python train.py --n_layer=12 --d_model=192 --n_head=6 --n_kv_head=6 --head_dim=32 --d_mlp=384 --vocab_size=4096 --activation="swiglu" --norm="rmsnorm" --norm_place="out" --norm_eps=1e-06 --positions="rope" --rope_base=10000.0 --rope_fraction=1.0 --qk_norm=true --attn_scale=0.177 --bias="none" --tie_embeddings=false --parallel_block=false --extras=["capped logits"] --init="uniform" --init_std_qkv=0.0361 --init_std_o=0.00736 --init_std_up=0.0361 --init_std_down=0.00736 --init_mimetic=0.5 --optimizer="cautious_adamw" --lr=0.00167 --lr_mult_up=1.35 --beta1=0.9 --beta2=0.98 --lr_head=0.019 --warmup_steps=455 --schedule="wsd" --decay_fraction=0.902 --decay_shape="sqrt" --final_lr_fraction=0.05 --batch_tokens=16384 --seq_len=512 --doc_mask=false --train_tokens=168600000 --steps=10291 --dataset="wikipedia_en"
Each number is 128 + 32 x the weight over its row's rms, rounded and kept within 0 to 255. Layers, rows and columns count from 0. The size above them is the row's rms in percent of the matrix's.

# layer 6 MLP gate, 384x192, rms 0.114, rows 259-293, columns 0-63
size [101 100 100 105  96  96 100 104 103  99  99 105 104  95 103  95  99  99  93 100  98  99 101  97  99 106  97  95 101 104 100  98  90 104 105]
[[159 205 140 125 123 148  55 102  93  83 179 119 105  94 129 139 102 115  92  75  81  82 156 112  79  55 130 110 134  39 126 171 163 173 158  88 162 209 134 127 106  77 135 119 109 129 144 131 145 152 124 145  94  82 102 124 122 136  94 210 151 102 149 112]
 [106 149  84 102  94 151 114 162  78 116 180 112  81 154 160 101 126 165 111 119 131 113 108 160 128  84 106  79 105  75 102 129  78 160 156 145 180 159 127  96 154 124 107  55 126 103 142 158  86 184 166 143  92 100 145  97  58 179  87 149 187 116 120  94]
 [114 138 161 153  93 144 128 143 119 171 138 164 108 186 157  95 137 105 167 111 106 192  88 140  91  99 144 170 127  98 154 153 123 183 137 107 127 123 120 142 112 123 135 149 153 155 154 129 199  75 153 149 122  97 140  79 138 102  23 156 110 130  92 146]
 [ 97 112 137 114 140 114 116 114 117 120 161 135 108 142 155 117 101 136  95  89 135  44 145 100 162 150 141 160 144 113 116 139 155  79 148  77 104 136 135 143 160  93 165 170 194  71 186 124 125 123 101 111 127 163 159 113 127 140 118 200 105 110 113 180]
 [182 135 121 167 170 115  76 152  95 112 138 143 144 148 146 103 111 158 120 130 131  93 119 159 122  87  82 142 101 128 142  70 145 153 154 159 141 233 114 154 154 158  55 101 144 123 123 137  84 184 147 130 126 140 121 100 158 182 150 185 128 117 147  81]
 [150 179 150 119 148 172 138 152 139 145 136 165  99 174 156 159  96 114 102 108 112  81 142 132 115 122 121 162 132 118  89 102 118 131 176 150 168  87  98 122 178  61 135 145 110 124 119 160 117 104 145 110 156 115 177 108 138 139 148 179 144 199  82 219]
 [ 86 150 120  75  81 153 133 128 108 141 146 101 115 147 105  99 119 150 114  55 110 101 197 196  93 118 134  96 152 125 127 147 136 122 122  77 139  67 154 137 122 106  92 164 187 126 181 126 136  89 120 102 138 151 141 110  87 123 134 160 176 148 111 117]
 [ 89 176  73 181 108 146 108 166 154 161 133  77  82  82 159 113 141  28  86  97 118  87 154 129  66  89 142 138 114 122 121 149 127 120 133 143 155 110 109 110 119  88 101 155 123 165  91  81 135 115 161  96 143  79 113  78 188 187 121 193 163 162 117 101]
 [173 161 138 141 165 179  97  81 152  87 195  70 128 112 133 119 104  75  98  88 108 139 193 155  81  73 149  71 123 153 135 139 173 177 177 139 126 104 101 123  92 147 156 124 110 136 232 105  97  82 212 155 166 174 123 161 144 157 101 116 107 106  92 172]
 [102  96 163 186 138 122 139 139  84  77 117 130 132 145 100 145 129  98 160 138  79 108 117 176  94  97 130 138 140  89  98  91 153  89 165 182 162 131 123 153 140 103 134 147 203 124 182 134 180 155 148 153 137 188 147 135  95 110 151 128  89 107 131 123]
 [187 138 141 165 136 119  75 112 146 106 148 177 201 152  88 137  97 165  79  80  95 111 229 222 100  82  68  99 108 165 155 118  94 162 142 110 158  99 141 142 135 133 102 150  72 103 136 111 167  48 142 187 148 138 119 134 119 149 167 160  76 140 177 159]
 [126 140 164 122 129 142  29 138 110 119 156 147 164 145 155 136 121 131 136 116 102  80 146 140 115  84 142  99 121 136 134 100 151 179  86 146 107 172  41 110 155 162 122 103 121 130 156 124 123 172 163  67  86 139  98 134 103 128 113 235 142 124 143 123]
 [133 154 128 117 159 129 149 198 176 145 150 195 152  94 124 159 113 170 139 128 107 160 175  99 121 151 120 132  99 146 143 153  47 178 153  30 122  87 118 113 160 101 174  95  94 151 145 116 144 114 114 165 153 112 172 154 144 155 120 139 163 130 103 131]
 [145 158 116 185  87 113 155 132 156 197 119 136 102 143 140 155 103  31  95  98  79 160 112 100 165 121 151 171 138  78 197 117 111 110 178  65 169  75  91 159 139  77 131  60 181 168 187  77 149 162 141 120 183 113 171  90 149 143  87 148 144 160 106 147]
 [155 132 198 119 155 152  50 187 102 131 164 127 106 129 160 175 103 151 124 135 101  93 196 177 145 115 107  51 132 123 135 161 124 130  54 137 109 154 120 105 153 161 131 134  95 132 119 115  92 118  73 159 145 125 132 157 153 215 152 100 174  81 139 145]
 [133 196 180 108  87 103 137 160 174 149  95  96 152 109 144 129 148  92 141 164  93 156 183 129  98 194 146 157 184  90 103 107  93 223 132 169 148 180 142  64  73 140 104  82 131  83 112 139 117  79 166 143 134  93 146 140 105 145 123 171 125 138  59 103]
 [128  99 144 128 168 165 165  87  67 104 180 139 140 135 102 114  77 116 143 107  44 110 130 140 139  93 158 145  80 195 104 122 168 191 105 103 106 106  60 120 166 102 140 145 137  78 116 157 120  81 158 118 134 142 167  42 140 108 113 160  86 194 169 125]
 [145 148 144 143 135 190 145 186 130 141 106 201 116  90 125 125  72  98 134 144 107  48 159 114 130 122 104 143 138 141 142 119 133 167 104  96 114 148 128 162 124  88 127 139 187  91 109  86 174  68 197 121 104 112  99 119 165 117 193 177 144 149 117 132]
 [113 143 138  79 174 172  98  98 125 182  89 178 127 126  95 144  80 117 122 125  90 125 178 121  84  96 128 155 114 101 170 198 161 148 124 156  94  94  82 170 146 112 177 165 230 133 183 108  95  81 103 126 108  80 136 109 160 138 142 125 122 131 139 155]
 [144 123 100 166 168 136 150 207 152 132 117 120 147 112 136 171 131 128  92 142 107  91 145 134  87 102 120 187 134 163 132 129 101  85 142 118 118  87  98 120 109  75 102 144 112 169 144 119 112 160  97 143 149 127 182 143 113 199 129 142 117 160 157  87]
 [167 127 160 103 144 170  85 154 181 111  74 117 146 106 122 178 110  73 110 115 121 115 163 120  94 132  78 138 155 134 142 140 154 149 127  65 164 112 104  96  77  84 145  34 179 100 138 140 196 151 199 156 118 145 131 160 152 100 111 144 143 140 124 167]
 [107 158 127 176 100 146  86 107 114 174 124 140  72 137 131 130 119  76 189 124 124 150  86 110 129 171 131 105 174 158 136 157 195 128 146  85 127 201 140 138 125  57 110 144 105 133  95 165 137 106 134 109 122 138 114 114 183 160  88 143 125 180 101 142]
 [184 102 159 113 112 134  94  89 132 124  85 179 104 139 157 129 103 104  94  76 132 144 164 176  92  93 143 131 157  70 129 128 117 136  96 129 135 144  80 158 134  85 158 130 153 106 196 130  98  71 142 109  82 165 137 125 111 143 127 139 133 135 131 120]
 [143 197 111  92  83 134  86 129 120 109 134 210 112 106 153  69 110 185 123 141 121  87 138 138 127  72 136  97 118 124 123 118 130 144 100 183 154 129 126 160 160 104 101 166 116  68 151  86 108 142 145 112  78 177 172  88 107 183  89 154  96  95 118 105]
 [102 231 139 179 133 152 104 172 139 192 104 105 123  96 108 163 113 143 162 160 128 167 145 110 105 114 187 151 124 126 114 163 117 105 157 138 231 143 148  37 162 125 100 163  97 122  90 150 123 112 113 136 171 126 179 116 117 147 143 120 139 170 107 117]
 [206 172 144  92 154 146 100 128 122 132 132 139  91 115 113 176 137 165  70 137 100 121 151 155  87 145 163 124 119 147 125 133 150 141 159 106 118 178 135  97 131 154 128 108 167  80 111 119 146  94  99 104 103 100  98  41 137 113  96 109 118 176 134 193]
 [127  96  81 130 145 120 142 161 164  93 126 127 136 129 128 126 144 139 125 144 145  77 133 173  65 169  47 149  98 133  92 145  95 140  95  88 156 150  98 106 151  66 166 115  88 176 159 102  55 129 170 166 155 104 123  97 174 149 126 140 174 166  90 196]
 [195 136 151 108 160 119 109 120  88 100 102  95 125 115 130 102  92 155 124  99  99 127 158 148 113  58 124 131 117 151  63 127 174 224 127 168 137 162  84  82  98 140 108 126 128 128 138 139  98 144 119 126 133 125 122 134  56 151 116 193 159 103  94 112]
 [129  86  85 106 109 135  95  67 119 167 129 116 156 174 104 171 128 135 139  85 109  95 114 209  62  61 150  94  88 105 147 118 100 109 120 147 160 100 112 136 151 145 178 120 127  68 149 126 161 122 136 108 144 139 167 142 121 149 105 103 181 141 123 166]
 [ 95 172 118 176 142 157  31 151 117 131 104  92  74 111  60 122 144 134  99  95  97 120 131 192 124  89 120  68 130  80 128 185 142 182 159  59 132 111  78 140 124 122 140 137 162 112 105 142 155 132 173 178 112 193  71  90 111 129 117 161 150 139 139 164]
 [142 128 120 106 140 112 140 146 162 132 107  62 115 154 165 116 136 116 131 166 124 175 172 178 114 110  82 133 152 130 179 144  79  78 174 136 167 148  49 176 141  82 104 124  96 101 113  94  94 126 163 118 103 137 141 115 127 203 156 119 129 151 141 164]
 [ 94 141  89  62 108  93 112 136 128 141 195 118 121 131 131 129 142 100 176 146 131 118 117 104 145 122 124 121  59  87  91 141 101 159 122 118 203  99 103 149  78  98 141 129 114 104 129  89  81  95 143 111  95 188  75  95 155 170  75 162 122  74  93 111]
 [121 162  53 114 124 222 179 127 149 149 126  95  98  96 193 176 125 118 110 143 113  55 123 183 109 184 131 144 133 140 109 119 144 171 138 105 102  91 110  90 125 160 145 108 122 133 130 114  76 138 144 153 167 152 126 144 102 168  82 124 205 150 138  91]
 [175  95 147 143 101 119 121 159 133 191 118 107 107 158 168  92 129  93 141  91 104  98 116 172  90 102 104 129 107  98  67 111 133  87 102  96  92 178 130 111 111 114 110 131 136 134 117 133 158 143 105 160  76 144 129 117 127 139 122 173 183 102 212 174]
 [ 98 140 114 168 153 173  64 203 136 133 108 127 111  78 129  79 132 110  97 131  86 213 142 155 146 150 138 190  71 131  75 143 108 146 107  93 133 156 130  99  90 130  69 125  83  92 118  83 189 151 162 123 147  91 133 124 154 147 134 135 179 174 141 170]]
# layer 6 MLP up, 384x192, rms 0.118, rows 259-293, columns 0-63
size [105  99  99 101  94  98 102 106  99  99  96 107 103  94 114  92 113  96  98  95 100  97 102 103  93 108  95  90  99 110  95  94  86 118 113]
[[127 178 102 142  54 144 111 144 113 105 163 116 111  87 110 148  92 124  85 111 124 145  96 121 168 101 136 128 119  95 110 139  93 141 178 161 177 170 123 133  80 134 120 167 123 138 140 139 115 127 152 139 125 151 152 144  76 133  57 183 156 137  66  66]
 [169 131 108 125 116 138  62 193 137 111 153 124 154 112 190 112 102 184 107 114 138 137 113 157  93 109  97 138 152  84  98  65  74 176 154 114 112 193 112 135 106 154  80  84 170  75 114 132 110 152 158  98 190 130 167 121 146 159  32 200 105  81  69 124]
 [ 95 119 151  73 142 121 133 131 201 115 184 169  94  97 201 105 133 137 131 148 124  79 129 143 117 116 122 190 143 149 144 145 105 144 152 136 117 124  98 143 145 104 164 120 142 153 126 136 139 133 156  70 163 156 138  73 171  95 114 126 131 151 133 179]
 [136 127 183 105 128  89  96 119 156 142 116 106 147 171 118 114  86  85  99 153 108 142  89  88 127 213 109 130 222 119 140 113 143  90 123 104 151  81 122 120  65 137  69 143  70  89 107 139 149 126 143 131 145 174 179 168 120 123 116 148 121  92 109  93]
 [ 98 136 130 103 120 135 133 126 130 152 155 140 126 117 130  65 146  68 126  99 107  90 105 112 125 132 150  73 173 126 134 143 129 136 137 201 175 123 138 138 133 129 130 156  71 175 189 137 138  89 155 125 125 134  78 134 106 110  90  74 170  98  87  93]
 [127 180  53 113 149 122 110 147 116 172 155 168  73  89 163 180 121 127 169 169 107  98  55 130 153 126 180 141 135  86 113  77 108 152 166 225 185 117 129 113 150 131 158 101  86 114 118 145 125 165 121 117 196 139 141 183 129 139 122  98 155 148  96 133]
 [ 79 146  66 101 113 136 207 142  98 113 145 140 126 148  93  73 148  80 132 134 119 169  78 105 177 102 153 126 170  95 124 126 103  87 124 139 104 106 138 103 193 108 157 172 144 127 131 134 162 116 108  95  94 109 144 112 130 121  97 117 148 134 100 154]
 [155 154  95 152  89 113 188 160 153  83 172 131 125 170 167  47 105 159  98 127 160 141 161  95 103 123 115 158 169 104  88 162 138 135 135 109 135 157  73 143 133 101  82 122 127 108  90 180 123 192 169 118 189 150 191  79 152 158 126 188 162 111 109 132]
 [103 107  97 149  91  57 173 115 155 137 120 185 119 150 117 129 126 149 117 123 125 128 136 103 178 192  72 168 119 120 144  96  81 120  83 152 152 161  94 144  95 129  88 137 112 115  34 146 121 141  96 119 107  90 149  94 124 127 129 147 163 130 144 131]
 [ 95 124 105  81 175 119 161 142 152  71 118 130 119 144 105 127 106 145 166 150 110 140 157 138 109 122 102 115 184 125 131 116 142 173 117 183 112 141 117 181 102 162  82 135 165 128 153 137 127 103 137 111 168  83 141 123 131 129 167 122 148  57 120 102]
 [131 168 141 128  93  92  96 129  80  96 129 117 161  75 126 170 115 174 174  83  86 120 187 127 136 116 101  82 162 158  33 100  71 131 128  73 106 102  78 113 137  59 109 197 109  98 160 133 164 160 116 112 180 159 173 147 131  95 122 150 129 111 158 118]
 [130 134  69  85 101  90 112 146 130 176 103 148 135 112  99 155 131 136 128 138 150  59 170  85 115 160  78  70  56 167 156 235 106 138 155 153 140 133 127 120 134 117 120 137  33 133 135 138  88 128 124 137 105  78  77 128 103 178 135 120 152  98  89 123]
 [150 208 110 125 119  90 170 136 124 139 148 117 143 115  95 108 165 105  84 182 109 127  94 134 158 165 179 142  58 118 101 125 122  94 127 102 130 101 150  87 156  97  78  93 116 135 185  96 127  69 105 153 157  95 148 101 133  94  95 122 173 138 127 174]
 [151 146 152  84 102 155 102 142  69 154 144  65 206 165 151 176 138 155 110 194 124 141 103 104 120 149 146 145 130  79  85 128  53 129 142 126  97  75  86 126 155 168 149 133 118 172  65 144 125 161  92 118 175  93 143 146 135  94 110  73 192 144 126  91]
 [ 66 155  65 117 123  99 140  57 197 157  96 120 147 167 111  91 126  63 109 114 108 172  71 114 109 113 123 108 136 139  89 110 148 141 146 140 177 113 128 140  78 118 176  59 132  71 153 147 185 118 180 130 138  89  68  70  68  54 103 128  71 135 142  92]
 [146 191 139  71 175 134 145 113 123 163 160 125 148  37 117 134 191 135 184 122 136 156 142 150 110 153 145 191 103 135  37 121 147 180 135 156 147 108 147  64 103 132 121  63 145 113 132 101 122 143 134 165 136  91 132 114 130 131 160 143  94 144 109 188]
 [157 160 122 129 171 105 167 134 102 156 129 116  95  85 135 115  92 115 115 124  93 134  89 108  91 146 105 145 163 135 145 117 176 131  28 163  67 162 159 135 101 207  76 121 159 183 168 111 142 112 110 172 104  86 127  96 147 131 150 138 150 134 160 197]
 [ 79 131  68 167 137 145 143 137 195 156 155  90 160 166 114 100 135 121 136 121  97 170 107  99 120 106 100 170 158 144  82 136 138 140 139 123 153 146 103 111 146 148 194 147 146  78  80  73 143 110 128 168 113 141  88 144 150  97 145 143 149 101 169 136]
 [130  84 124 178 145 107 138 133 162  80 140  66 142 119  89 124 162  94 118 142 131 187 101 165 134 148 132 105 145 145 110  88  74 148 116  99 147 219 165  79 104 120  62 123  73  97  92 165 192 115 187 186 110 162  61 117 182 113 108 137  98  98  62 133]
 [100 112 148 181 153 131 164 154  81 132 118 148 105 159 113 117 118  99  99 140 121  73 150 182 154 150 124 203  91 137 105  67 112 129 101 132  61 132 154 113 133  96 104  93 111 102 139 100 131 135 123 102  95 166 122 162 138  71 119 125  57 157 160 143]
 [131 127 160 105 163 162 140 187 171 138 129 114 157 127 127 111 135 227 157 121 134 158  76 125  95 140  53 192 201 109  73 176 155 130 112 114  91 129  72 125  90  90 152  59 137  72  76 155 116 101 156 115 136 116  91 160 185 120  33 133 104 127 150 170]
 [147 181 113 124  81 128 104 146 162 155 118 151 130 186 152 160 127 166 104  53 121 102 152 130 128 127  99 141 107 108  83 121  67 126 130 207 130  83  85 168 163 155 153 153 129 140 105 122 131 146 142 122 131  95 137 123  71 119  62 133  87 131 179 101]
 [ 77  74 106 140 160 115 123 149 102  99 134  71 141 154 168 143 124 114 135 173 106 178 108 110 116 113 155 154  60 124  65  85 172 125 143 116 104 119 126  93 108 180 128 146 126 151 103 115 223 129 107 126 166 122 173  86 174 130 130 152 137 180 101 140]
 [191  67 100 140 181 131 109  78 125 209  83 125 101  94 124 118 151  79  96 139 143 107 158 152 116 125  63 106 104 150 111  34 182 130 115 102  99 142 133 128 103  52  92 137  81 149 134 119 152 148 122 141 124 132  96 104 173  43 116  99 105 140 104 175]
 [113  94 153  95 136 148  84 150 107 123 100 179  89 137 161 102 111  80 121 172 120  94  91 123 140 118 190 127 162 149  87 155 152  66  70  99 151 162 205 125 147 151 156 116 174 197 166 153 129 161 168 111  70 104 110 124 203 124 111 128 129 130 116 124]
 [137 131 120 154 151  99 191 135 180 103 102  76 116 165 131 123 141 121 138 133 144 189 131  94 119 118 104 183 245 124 128  84 109 160 146  99 121 143  65 121  76 153  89 162 111 104 130 115 117 129 187  77 128 136 126 130 164 141  92 124 129 143 112  82]
 [ 65 114 178 124 140 156 105 160  80 145 137 185 146  76 163 161 124 134  91 130 121 147 112  83 150  98 147  66 126 108 169 113 127 126 117 163 125  66 132 168 147 179  70  95 113  83 143  86 156 116  89 155  99 170 109 142 101 148 189 114 119 106 136  83]
 [ 97 138 114  72 137 106 110  75 131 133 108 114 161 104 129 117 100  99 135 119 135 136 109 220  89 136 135 121  70 177 123 140 157 191  78 149 131 156  65 117 108 136 114 137 162 119 113 142  91  97 121 101 100 146 108 163  69 122  99 156 107  84 112 133]
 [102 148 189  97 168  90 146 122 119 142 165 110  93 138 171  83 134 178 190 139 151 102  85 184 143 135 143  84 196 113 107 142 156 127 127 113 143  62 124 126 136 138  62 177 155 102  84 198  99 132 133 108 167 199 116 116 134 108 152 145 185 125 136 131]
 [144 101 170 111 133 140 115  97 122 123 174 161 140 125 145 116 133 153 111 144  96 146 152 147 117 125 141  71 155 124 173 116  55 103 132 135  95 132 126 120 135 140 140 113 179 154 101 164 100  98 157 134 101 153 109 131  80 131 102 125  86 156 150 128]
 [114 122 138 105 134 143 130 121  78 131 135 104 186 152 143 174 101 144 119 142 139 134  94 124 148  73  98 153 125 162 132  92 151 121 106 173  72 160 150 162  85 152  76 112  90  83 147 159 147 114 138 137 177  97 121 137 185 130 185  91 160 140 104 114]
 [ 85 139 113 139 150 106 131 127 128 124  83 101 118  89  95 149 146 166 108 190 124 158 102 108  88 138 127 110  72 124 155 138 123 149 119 118  82 136 115 108 100 109 107 143 125 108 157 106  84 118 114 140 103 190 131 151 179 167  73 165 120 132  71 103]
 [116  88 185 144  86  88 126 122 133  98 133 158 133 147 108 136 154 177 173  63 112 201  71  79 133  65 135  99 145 176 144 134 118 156 138 200 115 142 113 162 139 129  87 140 134  93  78 116 102 188 142 128 148  67 175 123 136  95 120 189 114 155 152 127]
 [146 128 133 149 127 102 173 161 166 172 161 211 103 128 155  76 144  54 143 133  88 134 125 179 188 128 161 124 130 104  97  62 143 136 112 148 149 122 119 135 193  75 181 116  97 145  56  91 122 144 149 104 138 128 173 104  71 128 131 145 141 101 131  96]
 [ 89 156  59  59 122  91  84 159 111  93  89 102 156  97 103 163  88 122 106  92 162 155 137  77 112 133 129 147  80  44 146 157 109 165  96 100 159  47 116 184  86 201 147 154 129 168 124 161  90 111 109  97 120 149 156 115  58 144 143 131 118 104 101 113]]
# layer 6 MLP down (transposed), 384x192, rms 0.0812, rows 259-293, columns 0-63
size [103 101 100 104  98  96 103 102  91  99 100 112 106  95 110  92 102  98  94  99  97  93 104 100  95 106  95  89 105 111  99  98  83 107 114]
[[130 156 153 149 134 168 174 134 155 113  87 143 112 140 194  86 149 118 125 123 117 111 124 118 142 120 129 176 125 179 149 107 104 116  82  75 164  24 132 114 102 163 117 145 151 102  48 145 143  99  94 124 145 130 119  78 142 124 114 121 161 135 124 139]
 [135  76 134 142 128 109 160 130 135 108  98 125 139 166 126  95 112 111 133 119 100  94 139 106 146 119 125 140 122 125 108 177 134 112 198 133 152 177 153 111 152 124 161 183 136 164 171  54 127 128 148 202 136 102 168 115 160  60 140 141 126 112 126  53]
 [137  89 168 147  40  22 178 133 130 141  84 136 125 160  87 152  98 148 107 139 141 147 144 109 113 142 129 118 101 160  55  93 119 160  74 109 111 110  90 115 130 170 115  82 111 122 172 124  98  87 142 141 149  62 130 196 128  91  95 172 146 137 148 132]
 [108 156  93 136 113 153 101  69 123 135  95 136  66 134 162 149 101 138 166  28 170 102 160 179  89 100 107 179  90 133 120  62 150 155  47  81  78 138 132 157 165 163 142 123 130 189 129 112  66 176 113 150  87  97 129 103 128 174 114  92 188 117 101 168]
 [103 110 166 131 102  70 125 119 101  78 110 123  82 130 131  51 120 107  98 136  68 171 105  97 120 113 140 105  90 145 134 102 161 123 123 109 112 141 122 104 125  80  77 120 155  89 136 141 140 147 149 162 113 137 191 165  95 176 161 137 120 133 154  66]
 [102  71 152 136 100 134 142 104 116  62  80  79 166 108 111 123  87 125  68 163 172 142 166 121 177 107 165  57 122 128 136 153 135  76 107 112 141 105 104 111  82 153 134 149 141 119 162 125 107 113 147  83 104  77  98 164 133 164 118  85 144 130 152 125]
 [125  80 123 161  77 115 146 127 168 191  98  76 168 104 204 113 165 110 148 168 139 132 123  90 154 158 141 139 111  76 100 121 119 112 162 135 153 177 101 134 111 150 141 127 171 112 135 206 119 155 119 152 122 134 125 176 111 114  61 147 198 156 126 143]
 [113 102 184 149 157 190 159 171 182 168 149 114 131 157 105 158 155 129 111 130 123 133 121  66 200 157  83 108  77 141 124 187 162 121 174  65 143 114 178 135  78 181 121 117 120 143 109 176 146 110  98  89 107 142 119 145  95 106 179 169 102 138 132 131]
 [188 141 136 143 159 127  92 152 112 132 149 143 160 105 125 143 123 151 161 128  87 119 115 152 126 110 136  96 106 140 116 197 134 123 184 134 119 128 154 132 104 163 133 100 119 154 221 126 112 101 215 135 152 167 143 112 148 130  88 134 100 101  88 137]
 [165 117 101 149 116 112 153 136 171  67 126 109 146 139 131 121  97 102 176 142  66 138 153  90 107 131 115 176  50 131 131 129 120 125  97 128  91 144 111 136  93  86 122 182 144 115  79 132 112  78  91 176 127 113 110 174 112 138 149 137 129 105 165 121]
 [123 106 131 107 141 150  94  89 153 140 114 143 138  81 123 139  71 139 137 136 137 125 120 135  87 122 121 151  65 148 102 145 151 110 140 112 176 166  89 201 130 114 115  67 162 117  81 137 103  98 122 158 116 103  98 204 145  91 124 119 121 116 104 146]
 [145 123 163  92 184 141 200 160 119 113  66  95 148 111 121 177 169 127 127 130 130 138 190 180  34 136 127 122 173 131  86 119 145 135 123 142 116 182 143 106 114 108 185  82 121 135  96  78 114 140 122 116 134 144 170 133 162 101  55 143  86 164 122  61]
 [113 133 156 135 187 153  88 153 184 152  99 169 123 148 114 170 108 160 121 140  82 173 185 148 105  58  85 154 112 125 146 124  80  74 125 113 127 159 138 168  86 135 114 167 135 152 142 103 185 152 135 110 156 133  17 212 173  89 198 144 125 139  96 150]
 [ 59 140 168 128 151 124 188 129 166 156  66 108  98 120 160 111 143  75 187 143  96  97 114  87 136 108 145 146 165 193 117 112 140 139  92 155 161 142 169 103  99 111  92 114 145 120 114 155  93 129 128  96  48 156 138 182 158 121 127 114 114 157 125 113]
 [108 192 159 127  76  99 192 169 160 149  76 126  84  87 142 109 179 139 172 118 146 137 129 155 125 149 169  80 178 130 184  89 104 167  79  68 108  79 165 105 103 142 114 118 114 161 107 134 132 116 140 150 144 169 106 117 128 172 150 152 138 107 129 128]
 [ 85 110 117  95 112 123 136 162 129  87 130 105  94 165  95 107  99 180 127 104 195  78 110 148  90  76  63 143 106 122 156 152 183  88 120 109 121  72  88 179 163 119 134 175 122 122 171 129 154 119 138  90 119 167 124 162 143 150 137 127 146  84 201 147]
 [127  63  58 145 152 160 168 116 137 135 140 164 134 159 159 148  93 164 139 155 120 108 121 132  80 101 104 111 153 102 120 151 122 107 139 104 137 139 137 109 110 116 125 126 128 148 108 145 118 137 185 118 144 132 182 144 155 110 159  84 120 103  77 143]
 [113 194 143 104 125 182 193 125 122 151 131 123 108 153  84 130 170 103 131 106  68  77 112  75 107  83 149 102 137  99 145 199 139 122 142  65  99 127 173 156 146 152  77  76 111 195 125  84 113 156 133 120 145 144  77 113 126 146 140 129 147 128 124 181]
 [136 156 113  91 134 144 163  87 120 189  97 118 102 103 137 152 100 139 141 138 150 131 148  81  90 122 184 111 131 128 107 158 131 136  62 148 157 159  79 130  88 136 181 147 113 114 119 133  69 138 111  98 134 129 195  79 118 139 157 135 143 139 193  39]
 [161 109 122 152 125  89  98  94 120 124 161 125 123 110 181 100 158 145 167 111 125 138 111 138 123 154  85 168 148  77 144  93  90 116 156 185 126 120 130 145 135 134 109 197 118  34 121 137 137 145 110 169 122 155 105 141 116  88 112 110 112  90  43 200]
 [128 100  95 177 124  96 153 146  77  75 154  89 134 142 140 137 110 137 112  68  88 161 124  91 139 121 134 103 155 143 166 105 134 119 125  96 154 111  78 124 208 146  93 216  96 177 139 118 129 126 139 110 118 109 141 162 135 171 164 126 158 181 127 130]
 [ 74 106 174 170 150 212 163 110 114 159  91  72  95 102 114 112  97  79 154 112 136 152  97 217 176 119 151 101  55 109 155 106 117 132  76  60 110 119 145 171 143  89 117 141 131  96 157 135 116 127 120 123 164 128  94 140 116 135 156 128 130 168 128  96]
 [104 135 125 117 145 152 115  90  80 148  91 124 132 128 161 127 105 142 116 175 120 108 111 153 130 163 106 127 105 108 135 178 124  67 107 136 151  93 133 158 114  58 194 122 101 149 165 142  64 116 157  89  84  47  90 184 134 131 133  84  84 106  71 133]
 [157 149 110 167 139 112 148 106 138 177  98  97 196 109 127 103 169 152 107 126  59 108 166 105 156 105 116 163  86 161  87 140  91 115 121 142 100 157 154 104 111 185  83 123 174 124  92 100 146 146 125 107 106  38  59 166 159 115 115 113  57 122 161  99]
 [162 216 118 157 175  97 142 115 114 163 185  88 140 133  63 117 122 187 145 162 114 131 115 111  82 141 122 102  81 111 200 100 111 138 130 148 171  86 126 123 123 143 120 154 127 145 134 154 185 167 102 181 106 185 164  91  56  99 118 121 116 138  74  95]
 [168 105 108 150 175 178  49 149 139 150 128 134 151  89 136 150 154  96 117 152 211  81  96 159 157  76  78 163 115 176 184  64 119 117  93  91 150 129 118  94 118 103 197 132 169 102 147 131 151 147  94 121 146 141 151  97  84 130 121 156 132 166 138 192]
 [128 139 193 161 157 152 121 156 111 170 111 137  94 152 153 133 111 143 199 113 117 151 129 100 192 153 135 118 123 163 120 119 131 176 155  69  91 191 132  68  82 130 193 168 130 166 153 120 106 138 123 151 162  96  80  92 122  84 114 118 137 174 179 118]
 [109 136  94 156  75 132 134 179  61 108 152 141 135 201 136 143  80 175 158 125  97 110  93 107 147 118 158  93 140 117  83 109 110  86  98 117  79 109 186 147 150 152 136 158  82 167 151 101 200 161 101 161 220 121 168 151 176 170 168 152 141 126 144 160]
 [144 200  42 120 131 163 102 142 103 106 145 168 126 122 108 137 102 100 135 130 111 133 184 118 189 131 132 162  80 134  82 153 106  76 107 197  75 172 117 165 168 172  90  63  88 113  94 126  97 127 158 132 120  97 120 105  92 103 117  95  94  90 149 120]
 [133 146 182 124 166 155 112 136 114 143 150 168 106 124  69 178 143  96 119 135 117  54 147  82 109 115 105 132 111 150  68 128 162  46 150 198 131 138 109 115 127 121 139 160 115 108 106  91 158 156  74 113 121 122 138 131  85  77 127 139 111 118 140 132]
 [134 119 123  95 132 132  71 185 121  96 162 155 111 120 103  69 104 195  78  77  94 131  91  97 103 143 193  93 138 114 128  90 153  93 102 110 123 139 176 107 138 109 107  88  80 159 135  94 100 173  74 103 125 145 100 141 166 138 124  86 154 143 151  65]
 [134  95 140 104 125 182 160  87 192 134  74 186 152 135 131 127 160  93 144 109 179 159 127 175 150 162 126 158 100 104 166 137 169 118 164 165 148 120 131 134 224 130 133 129 128 255 113 133 196 128  91  96 149  79  73 117 134 138 144 159 122 171 120 213]
 [123 131 136  94 179 173 158 134  63 152 110  66 108 116 122 160 105 113 117 184 113 102 156 133 152 243 111 166 151  93 149 154 117 107 144  69 121  96 153 114  68 126 190 166 116 167 138 128  28 131 132 119 113 162 130 119 141 102 133 104 128 145  35  78]
 [147 128 140 167 121 107 152 146 156 173 101 101 138 118  91 124 133 150 147 136 128  85 144  96  70  74 135 106 144 140 161 125 111 102 152 122 136  94 150 133 130 127 175 136 109 146 193 145 118 153 142  91 144 119 111 101 184 128 167 105 105 227 116  97]
 [ 82 127 135 154 159 110 104 147 103 131 140 101 148 103 139 117 192 144 138 154 117 162 107 126 185 123 170 123  91 177  70 140 119 100  93  98 141 137 141 122 134 204 157  99 128  72 108 152  78 126 179  97 161  53 165 104 112  58  66 120 195 171 123  73]]